config.yaml
num_hidden_layers: 8
hidden_size: 448
num_attention_heads: 7
num_key_value_heads: 1
head_dim: 64
intermediate_size: 1216
vocab_size: 4721
hidden_act: "swiglu"
norm: "rmsnorm"
norm_place: "pre"
norm_eps: 1e-05
positions: "rope"
rope_theta: 10000.0
rope_fraction: 1.0
qk_norm: false
attn_scale: 0.125
bias: "none"
tie_word_embeddings: false
parallel_block: false
init: "normal"
init_std_qkv: 0.0375
init_std_o: 0.0375
init_std_up: 0.0375
init_std_down: 0.0
optimizer: "muon"
learning_rate: 0.00206
lr_mult_o: 3.0
beta1: 0.95
lr_head: 0.005
max_grad_norm: 1.0
warmup_steps: 200
schedule: "wsd"
decay_fraction: 0.869
decay_shape: "pow"
final_lr_fraction: 0.1
batch_tokens: 65536
max_seq_len: 1024
doc_mask: true
train_tokens: 409100000
max_steps: 6243
dataset: "wikipedia_en"
Each number is 128 + 24 x the weight over its row's rms, rounded and kept within 0 to 255. Layers, rows and columns count from 0. Numbers have three digits each. The size before them is the row's rms in percent of the matrix's.

# layer 5 MLP up, 1216x448, rms 0.109, rows 440-481, columns 0-111
100:169116146141098097117130106115155139123162112176123144136161144112118112123108108135143151162126098139128120133148098146116130138110154150067144097196142135143113152142172109131144161135135133172125122121169118144123129156136087159103102075097127117190118104142149175121134118148129118132151139163119135115104117131140130123125092080128
097:164140141148140141115139091169119114095127096136126088117127166120127088130136082092129098123132156154134094097153103128102110093119116126186102159104116130094091121121082135110131119175123074120113129118090154114131102145093147117123168136146139100180163132118142111165111111108108158148094127124108185124126127089091104156170115122143
090:087095143120169138124135089151108121095132125141110154107124193128108141106125168168083134131184129095171106123107129126115098152124119128124143163136162107127098136076122119148145144127138155106121130160122151095074136144096127135107165129124110116105136129141118130105153128093107125118075132188144145099117123092142095134136109137126
104:122136083152153151135160093144100132137100146105114125131128166151133152126095151114116142136161155115123067142174151170146116134105140096128177169130109107148121144157152118138157134121155108135132117121094143127100184134110093107140135126105135155130111135090097102130147107156129156117112118141124106139175135125125103094169133117154
096:107128180139123113141123163153142114134126085145139130145123121198154092113109124123135168138141104128135168132125101090106130133115117152116132129177090133116091158139082138124103160140127093173148152152189105137118149167128105102138159162136130120089112137147140116116128100130090113148103101130146148139137072124127140121080132121078
097:092114125133121162138128101107115109145111134149113129101123089066104103128150131129140119115119132139131097137097118119138157154120092087133110148148090121152115122120122102164147156127113107146105156106102117166117188143150145117109121124121130117123148131140125127130146136153137134195157099120145078127103100105107127106119154095142
097:154132117147164152160155129138124121117112101106118094118132126137139118079120138105162110142096105097119083123088090129110119132163150107125067142133127121112125122081117157142090141085092096143129112126146112140113145116142144130115138148162121138090114140097147125103133118153149127105090115162097142125115134122135095123086107112146
099:151127155146124125153153115104120138133130117128159124135115139123151135143113136084111149114146130128112132151184151133129098151130126116125144108170096112143127104193143120140132137126116148131120092123128141163134121139043094153145123129128122131142130125137111097120138124136144124134152144150135151085120135111119104191129129131151
098:135131143152118124130117136097135089143140121095127147170125078131099131096047128110114096123134136122109090099148097137182164180143113151144119177138127121138176139113127126144167137136161098143138108095166092123082169113122149140175117105120157071143072128110133102138148137148106071164110147125125131125112101138137126125147142086161
102:164127121113177124129122073144108112152143139152129128179082144184166102139134145123147118114110115133142123165114134168119085151086144154107105118107076095124120119120127150127097131133140110118177129096148096153097108131161114158155157106116154088137134131157133095101093119105103142114097123126096139099116194105065125137102114100082
095:144134152149132141118122114124147121148095140095136126151113136114087142149119127122146167088112117130079115144122105104133112148108145157140148165110092146117124086138113115154132122098168093113120081194116135109102099143136126119085146134099160081130120175152143132100145097107124131181107131138128138139127114128103145133116117127072
106:100155098141099156163133107087174170138119124113162141114121141156193172136127126160182118137124116125126070120146131112098110152114110105125148087150131108158155112176132162144116124149141159112176136144107121093114120129068141144129147136108148146095108116137162099127130098135150157130110155144153140146109121125113095089108138121133
102:133119146129103144156127103147096107120117108115117116145131142114113094189119139124164124155136128147167146127124145100128163137101140143089127076107173101154120120139117128143078151118126101125121163087131087125138100138126137145085065172100126132145108119121112130115133091151140126139132136126116129117115125127072113111116129120148
108:129146144131152097165138148139155136116096119116141141145147115133138115121139149110157117116138079096159148087109142152138120105136132123111125142098116102167137119099119136173098121111148132155135089096108106138162127141111138117100132138140136112147159164178139096107117136105118155122149174191141032145124111108099150136152132152135
104:152104112139138132157133141135121104148125127139127154126117174137117137112107146101151124095125136140109123127133197128121128137130171113122086115145160085104178127116133134152128154123089172144153142094105126143115144166124136125109132127141115157151093133129123117128126154120143118147150121093114139129137126083143099142182148142092
098:143135109125121121162138102104113140100124153155100115157119109111151084102134143114154100133128161156107124105116136154125123133096178158139103140127152166110102144089148108159135150126119109116092185121150109137136132100104109154091140130116105106131129167145128122122081165092142124135105119129151125169080083187144148144119169137092
107:137112116123121097128130139103125117127092135114129135148162104132147118100167152121106118114142160129125089149098107100139108151140114122113141164128141204143151116121147120098122149065123139124116131105085134121127126113108164092122144069131128115141142105109169123067125132115160086136126163104147109115152113187137115127115097096155
106:122125114142087187124129119135151118128133115148163125159113115125123136130109120158170178106136099141121110134169131097087141157129143109128076158112089155118132140132057086118105130110139125154102072152109104123151139089148091105123120110108115130111134155130132138127133113146130098130134122117109149177132106117147111125057174121106
101:131104101103160100123114136091142126140124088159161143146105132171125134168124164137115143120173134134160180124131123171142120116104093143141120170149139103111122144133164120099128137125172147095143158133152141109161140124111129143126139102118151114125131116140126111136133104109124118126166129088139122135147181181129142115137077132106
101:146203121123130094111132154149111164131131101087130104089141073133140099116089099126138123138125118134124104102170105157115091117105170107124149150135107130173124108142129136120122121125075121099115115158155078128117171118103117152100141164067152102131128136133111112113137145119157141168122148163146099131152094165093139123142093111147
090:105135154192136144135100117127104148092153124121087139127148113115142100144131149154136065124100148155164143113079117109120113170133097164125131121133124104130138129120141103127144126115114070116151152098151162215136165090113129134133074139096107145126139138113100122100109163140112152138120089126117129087114109152163155138171154124139
105:137139130128142108144136076162168121128166081147126118131139097167125124144089143100117113122128093141156148133147126146125112148081141103141095133128129096151157146127116110121135135141094119052138144109161149133154108149129129113110138118144117135121128070152160165109098103105128120145120156138113171128143140124125133121112139093150
092:149108141137121090130136126160116111101134099134126132083094128130122130143132155165159155132124101143104103154119120116114153124150120118135106066148141125120103126140134124103094137112196145128137179147121067107143094117152106171097112173173140113120121146063135099131120121097136141118097200116161157140163122135151138142159102096145
099:089153163158109109140115130164106158113106165156087139140150177139132122103150173164189138129106163155085154164101181147135149155147130106137138139151152116114120092113173145065161143117101173108141078141132112119113199139116119149143146096128150117169164182136125140133113089143152158134163112060126145126098122143135125163102150170156
099:112119114129098125132167136128163118133127117139128117115137153178141159103082152121131142138133110099165151188128156069113174148121128133095106165113095135129125132099123106140073122107126169138103155154160117143139179092102142159148136157116133115095156128149136147141136131145128073106069099112131203128108119141133148142118138116151
097:142171101154169126122114165146136107143102091166164154094084081129164138086147072146094128127144129115085143135122110089127139158146111106133114145138108150128157123150101082100102162121134089135115168152104130178145136159125089128106153109089123102139121130120149120147092139109135106131115114135136142141130125113123140143170103132164
102:107078138123129131121117134137116171159149132118088134133140107073139146167089105117109110123159133127094135125141152144104105136137145144182117134129101120113155118115126154129158135129124091164135105148114164139094181105149127129159152140083092112151121148115100102158126144162115081120137128146156066111139125111105097159153128175104
104:125118173106112112115139147118105125144134140107144122148111124154129081135142157143176067140140167118116161135126110123147134130183152121107111109124148123170102122149117166154096139135067118118129146109168138158116154177113143146118105108122145138187143113129127103125130100128147105080099134110134101156130144105094089112110095120119
110:113132132103117130094145106161100119096160140154117145142176130120136140102158120132113133084124110121102077112120098147123151133108113121141101123138131130134108111123147158122134081126155138129129136117119091171105104079105146118083080144110110146104114105133149119119143150118153101181158092164101105118160146152137101133165119134128
094:128153147119101125116096119153134165147148168148135127115137123109170110121152146166189136127137105150139140142132091107100170118173129128138127135151144136118093122122158126106115152131111131131145107146164106085081137070144106114123154129135108103128215152089149158142109126131146104157110110131127136147112100124133136177162129139131
102:138112148109135094122151109168162142129144108117162117141115185132134126158130134153161112161113107101113116145105113095128119144126150174131101136128127102143103133142118111135117150148120099149095109109132085113120184129156136135118112127168089152097131127122130146118130113080143133113149087122083128149169092064113121100119157110066
101:160146141169157049098129121143109164103124178133141110139165083163130115130119113102130137123143140113163163187117162133116139099122139112172120145158136097100104135114164094150124110106102121120163117122102145079203135125136158108125132132082148145121108111139126137131117155142097149126108134141119130154163112140141149116120095141128
091:164111155134134107165129138118085112121103141141138101136133085147166106109106087170119118129089153112101102100107128115055104133129113109136140112080095140139104142135130117143143086136136098106117137150137154115125113133142147146141156101114084145151131111140184128128105131109096076124147129147087086104131082126147151173150121137151
104:095117109182087107094121134094145101139127106136120093119103139112149122126135112112096119052154111146139121147149147108155100115150131113137158128147127122149143124144147132162071127131146142137076106111147118086150105116102110111151110132102127100109105094128128133126168128087108133116117155129150086113157097122162153161102167074114
098:129057121130126164124151125144189153143125111130099146095116161126106108103148105131149098117143109161106158123138171142130126111125124153133131112107153144129124119100190155126132109098175118077114149130118136159035093136120149113159180098153124133092110080155087117117138153111157122135172105178135105096139113128142130129134110180139
102:130148146094136108128144128112083116107135110115097112122091094162082172147128103064130109114151107132186115133091113121134182103142156116126155086130166099101112087135128142097121175123159146136141163153116116148112103138124100097113129116174121120138125124139075110102103146110125115107143095137163117130103168113106143143139123111098
107:165114101096143181104122149112078148106139122096128133111100116159141143177118134148133155103127149142096135163110105137121117115162123128131116101115157144157132117112121169123131167132131130149146099147139149141106108128111134071146171156129125104137112142164137127109127155133125136154108103167140137093113135123116144120078132171170
101:109181109101149114151092128164149174119134128141114144119098147148143140100129122123081148156105121166087146166132113133111155111147113142116121186123154167165155129114143130122171118128149166111115110136104112116139106107124088175121077107178108157127128123129125120123139145147136109111120147086129139086156114125121088108116136146129
099:163114116147134167103149136128135142130136186196120130178149127168149138114123152102108151108124115131124127118140137153116115102195111120085129136174134106136092091157151063146109102109113182127127118129187145125140107128104132102117137187087128109073130134087122132129120157145121110108113106126134085142132199164087103102118147184139
098:122134165126112105109124099109141178115125115133117113124123178110142121090134106123166105137099129109083066146103105093118189086124146131198144154128136133105147092092116165124143127152118141107096150149124125104118161143129149105100133111114136099119141141122127118084108124164169108147126149140164121164121118105147163116139085117102
109:156162112160105134143101116127140114163130147143124115140118126159132121129111139091102118166114137135121106127121152138151117107135141114144147142162099109143125121120097134186103113167146116137180120097109153071157099127126085112131090169141118196167130078159184114098126104149137121085123141150113129091132112143151087119167205136106
105:153169160121129122110066108142163115103121156118131133122164113130114131134140136118082122178147156078112135130085103140118113130145151145172146124133141122124113132131164120120125108131131147136126144095145071123095144126102090142116147152147124100142128150104116070119131150132115107108180147153088129138080166116109116117135126098090
# layer 5 MLP down (transposed), 1216x448, rms 0.103, rows 440-481, columns 0-111
099:137103119103100132142162136142128168089146105157098104102103113160120115131129130097123090121136135157138137107165115114138122122141124158164143050138145126119095174095120090130118163133121129125140139127116151129125179134128134089116126116110070140129130111096159135181088150133104117100130149119119139147135096106128114127161111141168
095:121149121132154105138151132112150134088121091155155139148168133151127117112171116074155122126124112106089121129134156071101143121190118092135149143097126137117161077126105139155161122123125134158087120102128094084120136099146111111100122154109124126100178113122150146107143146113106128103127160145194146139170121067107150120135114124122
087:158123126129140133131105137120128155114170146118114129150112131102137161090130150113160068128150167136105143141105107122116146128121136140140122140139138133160129106095113059147086118107147137119126148140145150128140107193166141107171132138148175162147172074104133120138090131107124170129079156059116125180122100153131110099144175114147
109:140147143129183160128091136156079141146102113131122122099114164105134101111143148117180075168132184119116105129105148100122166082126122136143148164081137116143144167182090142127104142166130116135151139149124158148111138116130091169140123164107128095120168104099138094119132103167157176132120128124148111150120155166152147169109156104122
099:124129121114147174125157130113102108155140176107086120096098154148116110177115143139153126144140127136134123164167132148162146128058129140124105118145091100128137111087115069118119122160121149085110109102128091132123072165092173156137088125130122108149103100101119162159136131123138164119165131145089130151130156087104163105119141171108
095:151112131180120127159120075112153115116151111127075118153124093112135171144132141167110118133162147150116147159126149148163158118126142136107143074145100169146154111147153148158114119132109098125121109158166130153109135123117121130101135142133142143087132101087155156129151136107121104173109139104148133131125155145109125144087134137158
094:127086118142128151153095156141122113117140143097154117166108105134126141109156159123135144138119120167190165100109133104142160104151122122114109086127094120117127102100108155127123101117119119091137134132136125135111179137111142119096111118129115136113112127132085148125123175127117153144130121103145114127169168146122148124106107106078
098:122161110122140133173099137115125113083168154148141126138119141112136128133163143127203108097116160168112111138153125116098126115111145107123118155126136142123150123152099165145158132079175130187134166144163095156132085174138120119104152168119143133116128115140100161155118080163161173125154122116131129140140123108152125124113165129095
098:132109089105128097171078141154110134106129171111123123130118128119123113134153127110102106136112141112137136097139098091086094119155131112130141096115128098149089086122075129130117112158095104116102126107133188130125136164144184135134108117146134157108126111117148105153104123143117121140123120100127114105104167138119172133109146131112
109:183111134117097097135096132117101091121150103188169135106090153146079121138147113127140138131136149088136116100182148185104113122069149151173164126096119078135139150135111099093115164079131116108115135101145131111119093159128140154118134111126175098161150142125150159145140111157121108134136149139113143136125160080159111124122133135115
090:117150164112136130112172158110115158119140107114122086146116150122083150133116130138115158130126126075134120134116191140148147148123128112110125146138114177096102170123167144119125141155133137091165112095138137131170088146151095119194150111121071098121166155085120138086119130133131113123117132138113104147140132132131131119127115161156
101:147120121121128125104085098129145121139134144148130142115098151109109122116064126100159171162158116148133146180090160130123146087148121100094135111162053130118151121100196129167134130145114150177103160103166116132115142123108166137147127100153149134118147113106162124083119131175177075108097131106113139136115139177147128172147120136143
101:075134123127151150103090140134132102158110148112158100127121152138157134167105160127123123124114168155186122114132120109097117167116150155114124094137116124126123138097154088124124167120159122101115116178154133135161132157182070146138150079133123148136135102114150165119116108145103103120150137131158168126109115145115112145122109141139
107:160152116122110096139134165140172110116139110137099124106131165209164133116123128137147150127137173128119144067115115176121080120134106122139169167115152119160173123114125152101142187144114128144142080156126174159120142116128122107134155121117121136140152196096127086158111105084148124152147146154138098133121121118092108123085153121125
102:147138125169148183124146099132113131116131146142078135128143113130113143123083139131109134117117130120137099139137135131156113105101110153152093108155160102136127121108204126169136102136127114163139109112120157112140147106108120102121169115104144078145176169113152107116147140173120153128140167121100140165165130088132161145094132173198
098:116168108148088115136137119127111106134102180125160108112137118126101132104106171119125132109117161128128094165113090135123132091142158140167110121127114136146115191109136143141185114118111148090139133121122148187111131122150144142131148125112119116091144103125074144115124103152094084107144124112118143111112148100128140087129141175145
105:145111151098128106120141116144136109123139097129141135100145131084143130124142083088121120126142112123110127118168143140105100148124119153142106163158088089109141113103173135132171113124106112158139150093109139096152084108135115130147131090118167121111102116143127122122154068083142087167184136126115140080149145130124165129132101136127
104:123143141129113162123133171154105107129137071112135116113136112172120121168063137122130137104163096094130167104093136137109160142121168103138126151096117184146156171142163136144113130147155121116104072120117112080116127103099144174116123104126115126110142120106155108131150139111103132119138181119107156124129149126118146126112115112133
100:104116154128100104118101100133090134098096120132133137153138070147119128116132125134109144154122131105122127119066078182139151129098123140159105119137168082131141075133096115156159146159060110121158132103135127134146155112112158156140147127131117117162145121096114140053102141131117154157161120092109141124136112132109105094091122104121
098:110147130168145128130075140118104129162120083126119117169088166095119137148103134093137122116141129135188122164105129129116138090167127166118110146158103144114132126062113168081110160114147104104114143156181167153140066128130095121160125101098136155151159091127103140137099137106125109127140119168151133108117139114106132127128144150134
099:128125140143098102124140108169085105116077122134088113158130108083190095151122124095096143090133118167087145125144128134105133138159127100116113143175113140105120156141141120125110156113157102134117156125105106125145117126125135151130107172098105090178105137114083134090124128158111174174133140163073122133170138145135143111142114114093
109:089193156129157123108149131111148143112078141144121122162137128122125119127104117081099113136118127111153153111120179160065145139165137174135118127133076131135137108099166108180157164130105173114121107125124106088146122120118089141164124138095152154163107119123116110095097119190134163093142149109120129142138134131091135091080107140153
096:163117125122096112172167124156128097116137101138108133129106129141151111119169121177148172133099074184120129091087122133122094149124106137092147077133046127079098125152117141139154129106146099145165162105076181100093138113141113139115115117144119097154145127131068132138127128138128160141100145125123150129119103112139163127107159153124
094:121073197080120170152150120122114130093120118131124116153142127122122157141119146144163105140131168099140129166127106117128130111128143131136178159148123152104108157099109095098101098157127095097129147175119121134124139136128112143154097102123182155141119117147129134117102130113124110108102131126175147130136140148138153151146066100096
100:111131140142123133147208083088124126107135097175121106125154133114102098123124120121099150128095108121110130115144141162110094120125126078112107177125129124162163136120106119113098079110112157118173139141127157117148102149135167137114123145089110122106144132125119103113175166084176072129132120150145127135133106142137126099078091090130
103:127121112134158113090068123151115092153113120144145136109119123188135148075128113140133133109127113120104124147134081066115129140106146133109129152148149141102104082114141094125159114113106099143129112135128158122137164163122118125130074112132074122154085134140160175119109118156136110122119124086106121144122150118129106109107114106171
098:074138110114090128110140113157109125084102100165108111152119132180129111146144141122149135122139132143086129169152115073080108113166165114156121144116107188122142153102165109175174094120140106130125081133142108130158138142126121169145137159137127111169092160116126130177094142102090135119131146181138129102092110131114160122090149094119
103:089155162102114138142139090119094090118109110131137120116116170137143122106161156141123120171124165096124145134124165132116123103123073107131114089112151141108127095126156106143128156147121097128122079164104109134147109128114101136163085144172115142106115130184147114122132146172157118117127151139098145118132117077128149127138088158116
097:170134092143109107113137127156109135130143123178116096139114138134131122097119110132122150106109123096121140160151109133146146124070137136137132149110096122154130130098132134139137177147125090148144148097148113133132087172092096116136104137170123156121126122097164121119157127124131112119134115135113134169152165121144152082151104172128
094:138066151174114072116145117177149149171150161125130141140124098076116107119146131122084108124140116107170141115096153125116211123114130080133076095104122123132157088112136093157175095122111148169131116130157166109111092139098089153161125123119123129156076100120107149110147146155123125091101165145093123127127137131166100142121148132095
097:102112129139131138078100112166116087157107156093147117121147128110154133116107121118140138121155140152109147175111119115135150153133097118134126161157107179168122125088146136130102143174138096152124163138178167108151131087130128131097112122130136121139150117122119122139129107122115147123102123135115125108127112150115164071094149109087
103:140133145125148116150141165165097127107123161088090128113139150117092115127109105162104114131141149108124095112097114122160105163127132132123127110115146109113155138156110123131157134106079132163156139111103141111133120136129149146095107089144102124142137135097080133109130122128066099138127119129082141157092120125133148067118099175108
099:087127134190110105133156119164183125181084092190097134148098158135110112086148110119120108147078130144149135130106115104139119149139135116106102162145123152170103154080176150122160131157136142145091131154152135145150106126106118130147109112114121141120138128159125115116133123134118138122127149125128112146164132138116166124092108140138
108:108113141105134137113111086140137100097130158154116133121108140091148165144156117133134121116158120113137118113142147143142128172157154165128096128132090147133121126147150153174121142188110128127154155116151105086156166124174128133150127167105120096150139139107128104106124122113121163140079115106164134149065119098155113149091123152109
100:171161114154140131134123130142146122103101112123122178114165145149111126117140153096152106161134128160108165111138134109116133112120106108128103139118120157140106131125113131140099148094156169131144160179109129114089149122168156137153112121140114161116112111106151125136106122162131151130115149095164100138133132140172141215098126095153
111:107130178129131112134141101096113112115166146164098137131117150061098116141137106157134085115104098158136121131123123128157140188127142163124129140135174106064131123103162091079135184125137147163149125099152130154146084146136130147140128115184139171146141129129092159129150102120143199138140141100139136120108111113112120103184138101079
100:180124133092154177144129153165126076135073115130097171154131129131101122139081105147150106147168133103107109124107099138093129141112112152178106117113123141128153155154085144076197092170124138133121150155136142137116158139113097169145168144116099137117111154088094100144155117103117155115106091072142181122182085104112148098143128099126
098:124107134105140142090102138129093145108125119121133140149108151175146171124123129125119133157149143122125108155113121132135162114173097155186125100120176107118134086147100103144154140098106125170145167137125119091098131115163164119108156157118110124123154137130167125114140112137133133156159131118118125130183149132117140133113140140137
094:173130121158131139099122096111155128130162095116141115148149160137113143164114097107155122152179148121137124195092128112090127139134128140121130132112061093146112119100150178090102079150105122135093113107138138159150162121096163115115094131183120108106094138140153101136174134108132118140159094087097125142106145128095157150090120141178
099:137169119115145097119135142090152143153165111146093166171159159098157117108106128125130123112148107107104093124178121147157126155105110132132139139122162103173128073116108152120094138149142166135098132136135131156116148108091158151155176126132136127157125172152136143145149114128109128152140164129096133134113124121096134143119106117150
101:147131126172110151140155148078126128172102168153113115092132147182157144157117130120143125162132092125123171174113140149101127075134129104179106148159114138105122097127120118182117137109153127154092136140106132141167160104148139114143120139126114131101153132112121126144124115117105151092123162119158166135163132163143124136183113146157
103:127124125136117131174109127091129122163131124129145153142138158123113110120134103119139124098149072141125115132115139137154111131152122103126165086134117116160101095123120154143147145095141143175131092129134110130129102142136090130086145134141143159118156103090119127135143137094133167137157156180121073114175101149109149127161095147132
# layer 5 MLP gate, 1216x448, rms 0.103, rows 441-481, columns 0-111
098:144154136127138086103132123143146106126109136122087081131128116068107157128131134148084126130121098143100093105130137110118113150148141149132135125122120117143114128131135148157106111130130150098146124099138162146106090119119133091183122128133128127113143122115094108171149132101100161105126145102148160093152092132070138113104123116134
085:128144114134113173162132115104155122146177099128159126133146098168103150128115126110128155100082113161189119104107146102144132148110130129138104147088132154117191154139137171126063112122074144142148107161091127132118099103161138126125139140153127125142120129157112154136095146175186113157149136136119126099112149159114167122094168129107
106:061069098099137063096130110140177157156133107147111111127127122127079140125076100117111176126158132132122134094125144128116142160127127108109068150132159141124139126148102133117104134127096098120117132162124170146146123133131154110192112114135132137155138152164117147123078123069166136092124193109129094156118160090134102186126151135153
102:098109157168167127147146141139128122168120100131144075095151124142173144114120094132096169114142162115106132146062134131155157134123113116124154124123141141127146152175106103144166171123113098149140093146102059081125113115109150100123182153125136107124096156116130107166164137082066167153149165131087177100099138112147115146100089099171
095:125143143120128130158130141125143135112137155131149093182123139111105119106109161125121150098147124129112099137131147183132102122127137139119106074135141104134103094156138116103122101121159120084087170134089104123148108148160160056164131111137133101085159148103093112128162119104176125138100144116134101083127117109143145123110094138108
099:124158125153125097134118156138172111107089120168160118124121139111152103103121149098132112129117131123096146129128133109144124142152159149090070123139069154157121144153134117115114136135160159111103092118120161107104126105113099129117088143099152079126114096109081152069138102153157197161147152100120136146111098080127136138141132125116
101:104113108124126150052129152094164080134089109139096147100129092138137107153157091147158151149108115135162096118116135123081111155133125110133140135120123119131111094125100109118135162182145122088186161101132110106128139119117163142127171136155132118096144119120138121139144174121079152165148155143168115143108136119109143117115158143129
100:161075124122096059129127107133162141147140161143122131132149148110123117166109132122147097164153129177129166091148154123166128116130150138116148093165109162142092139106104153131170160124142152140132109100158140120108134105158140116162106130146132128167148138153113188125091149173094179135111161141132160106101128082118088129113120136130
101:096160181110150125122129098103154144110102148076100124143144115164143171143094108144147104139077136118104123135090124148120118151175129123142069105148148127131132146129152097148138154174109156121122086136150127111128143105081099124175162134129088097121106118101099132101157166160118118137140130091132130143103074137111120146130101123120
092:111136126130157136114157134103124122136131144154150190143141144103109117091114134132118190126089144086121126126115128130103132130125110112126169145113136130114088126130100100091134144121140086149174086165104144149136085113161150129148122140173109150084115125097127138131122099109201093134118146148116118091064097199131128132144127148094
101:169149112095151141138187141138101128120153133123122105122131101150116117112129160115135091131116156133143151082089106142174123167121121161116043106106128153136090119153112149101077121154091141174100136146170074121095112124107172134100155169081103128098103153165147154112142112102137146124106153116165143075107116163099102110146101135138
104:102144118132097100073110156148128104115087067107111088084131091159124173126151100133096103115126115120117102144096072139108188123158090100128100135114132170106139152142115170135129107142112113153140113148087136141119121138125156116141133158136141141126147123156146123139124123103158152117081125139111138139149129141145132135138129151107
098:155143127130122098127138124141096152145116098119139099137125136124114087162125083121103123130107165127137141089139099098134141145143118096107118098152130127114123107125120139103138121106163189100112171074126094123174160138179143145124144128116088146084123109166100071082162122157142138139161121135054121159148139145151126166120132118141
107:138110133159102149136116121133146143153140129133126140126117116160110137108094151143147124152129169114125113102128129091103120154080114178056120112156134134178132147105146132172143109129157112158120148139156135097091088114123115140123140153136142118113113136133145143111122108098140138119166156145149170158172148119114140105131134113096
099:141118116121156088123128084142139124129129113149113152141167116162177113121148149137145102114120136117141141102128149090144090143119123140090158100121156141107087098094128148126096197135081134140108106151093124183105117092136170165103129154105131095135082149155131161135116155087111118189139137137116122087141152190122105133163141139103
099:134101139138130099137116157129122113130159119136149131108184151112147101130144107170135107148140122138127109127113092087103134121118093091121130140135135122178141107105111120156146129117120093165117109093135140139091110165130126155132139182128145104140087121131156127115121134119161118134118083109131144111156144155103129120160138133108
103:183142125112112126111130139124145170149097121127094121130139116118108120155150121119099086132092135169134095117107101128169136159149115128109156119091113118109109095139135113139147170133141135136141147136146164125137118104126091151145135115102126146151133092139125151146100137088157154151113119129121083142119168086125082121126131137159
097:121124131166120111112142154136101086158136133091143105118128147176137143126175097177125117158114124174134113152161161157166140137182145144129160152138110136125118138124090101169097149108123107148133131091132110128141139129129121136130155086149150134159103112137119104118118121086068142104128130115133094154144141163113117136148128126125
103:099146101105087051161149161105127132121072121111132140135160120171114126149130143082109117113108114106131143096120116107149099152109148118176104094115158146110123110129091160153131122079123090107120164118133154109095143067117140114118121146127147150135142123153119132127126142124142119182139177142157142099108098141115110143142120141138
100:144151139116133116083142130144116141112150125123114134121170137074114141138122131162106127119105125148146095152059135136129097128130080123123110125159146075117119141138129137107160139113149158119140141121124154164122117117137105089168151142109123103156116142135130107132115121125097130132138129169143135152116133081155120174155166144089
104:136095101086105150105171138119116159126103130134083109145088118107108182152100079164092178138152147157147126119120126156089137104142153094133134121121170101081184111120138132090170099127158103125156123149118124160160103132158139147081150143129078105095122147137148128128129107127148092140108129146136113159127132135134169134113119126098
097:100167118126174120122140123103124165086128107122124127139137131115118103144126131123122132122137147138171133134133102137144119152100117173151089154127109091101146172120108127183158113088123120120117078157142152147110156152168133101141130138114126138130148125169111085144110121139125107116151133133128137156160136157114123110115172187131
096:142167162183116178115124128138118084143122093129108109128156114132140151142140099157124144141131162098080142111091090126104094164157122101128133123103125140135109154139106151095089133138103162162128127117155119114132138116158113104126120094115099153125144147103163157136133157116110142148089125127149109147122125163128124131180099120101
095:142127122081165159133152118159162142109124136131121128113090116174116150094156088155146115121084095153169164144140138107133100136143133119129166124118144086130142138165166138139106143159086100162133080135121111166175100113126109131103068081124111128124144133080128122140138147179103141189149158112104129120136132140153119122115115145144
099:148148157091123127131108096105124171103183097154140118109129148119143126127168175139147138112115080153156129139120124162090148139124120116147115112129116111114127117134084132145136067128124144111121110115160072121135096127126142123125106133152129141126142163110146120109109141123104145117178141161135162151139142174075108111122113155107
101:114119128115105105116118155113120148150108095137089093147149149131125117134149149108122181090120146124105152088123111164155158165108126165136111111110135118116086104154152113117115097113126101113124084124126113146115131112165140119158137135104096148084120150149120104174159153089125127161132072096123110108160081161127166123102146159127
097:124157145124126131133133129148169110134096081126082165122109173135129128119103114088120169125097111137134099103135146152154113132163154150128128119093138091088115118173149136104128153146160119122164152100124119171144126168145115096145147168117144090102083151115096156137123166127091132093126114114160119124134159159158069135132104167106
102:150096140120068092152101116135137131151131090135170118182116144176144096149153122163120102130151158127120164135148125127123127124131142113125104128153132155167128182130096137105123135145092075167112158137097116176120074154096078105166147136153155133148156119155140126150116109119144120086187121105174134180136133121157124139169134100111
095:103133116128091091085094119143118161157121143082122102138170084130136099126165132075121113144130116135133153111108115075086120124162073126174133113138139103117158107128175127090174120109129105168117204156131143122169105128128102168163147132121125149096128075146089162096129169156133159122138139102139127108140176135119123136174136166134
103:118117190115111161129094172175110129142082141130139115146125135075169154136128117146148108128099103133172088114082140105070158078107175103114135150148131148207125145136160170147151128137107125075107152129127141156127150112149140167102168087118083143121141168129132136099134104067129145100107124136159130133143136135105160116152110114124
105:105122151137126077117140149111101171123145104074137121135140151130068137144070152104110121118150148108139100153130145130105124131133101137137119117155139124130116139140135132159152168120121114151113143103109125121140137118145132076079170146116121122119149109127124150171117159102070126106144102118137127164116122123131162079155130183104
097:154103151106116102144144147167092126152130132144154150158107110062147118106137114142150109137142102098123128139129104154114124154058094105131145122078158108170109138105106104112128146131110113127116137149086132098150108146129094113163120104102108171088130145163165123093162102118133126146150097152114116099081095124142110111135154083124
113:135099126145100162131116119099167138130120140136095092092121107087142152087155144146129142096102125109172148137140122129106110156141158111134108119099155101109128093120118150116100106122134142141134147160152128108130122133150128111093088167119153126126097171138123129119134157121100154108152131113177147119100110136144159116156182100137
103:110155167119127102120096120107132146146115131144103133137167149138167112144085161123126148111174122132126114141187104142123144142116161134095155124154130119172144107133101113113142174134146140173127137134091097107137125139135076169097143152149123116146132120102090148114124127117124126130132130079134141141113128167111110122173127112111
105:175120123150108120145132136098113123109121106102129120166151122151137160117115098089109113085144127129138133175076136151110145169147115109117125105151165142091137162132159137154120117126115138145148134114132123110131189156119127109117130139115117127161114133130092114166145108146144142123122095102127111130144118158128111138150095126116
105:147186123124120143137110094085142119145130114147125113132149141128085119116118134142138141148151118098177146147161105106162184168144128131156112124120169144124130124068120078147145113143145131147124142156135146131114103164131143124164092131140134178138125079118118142106159134177145131121152099087134142154125111166153155093178107141171
099:112133130145099131056123132069093104122095111127124121146117130103149156108157118150113153088121165119087121096082142133118140119091127201152146135140137153123081133152124121156100088118099103139129083152127123159156114131151134084180094108076114136111156117116119125137106102097124166147107147153143150148117158134120136148114081140157
101:126135094125113121110132137138112137119131142124170146098153117166121146142148111140143128170117174161143122091109104156060172139129125109109135124095117114121153140160145104148127159108119147146106136147138124121120114144184140095113152119111171138126128150121161129115164113121129098105084132097085118108110106099122107144127136080129
101:125139159126118097175161133156095153136152153182140113130112145069151138160171139118136128132132127105139147120159101132133118136113167069090116147158141117105128130150089124121136121131084147083125135160120097178124175129141125148142109158123175132102152095127113183130133163145154131128133118148113127133121114090173152120120117145120
108:144149095141130110123147150072127161122134151144116141158105129097128132128145144120116117119132157099106090143136112127126124138099123107136113131120162133110096147091132120129127083126111130100129131187110122120102130086135165125072161109111107142122114114165170120156130102163108105138152133112154125100145154103138090112115134134143
100:114139157095149123095125123150120113143097103133120124185149085086151144133119190122161117099123139103121113109127157172095133125133104182174141114127149158140094191142129147150124122130125102110135113144146123125110168114135122114113127145132125129132137124131172169123161067098092149148107102158088111131160155101104085150167172095139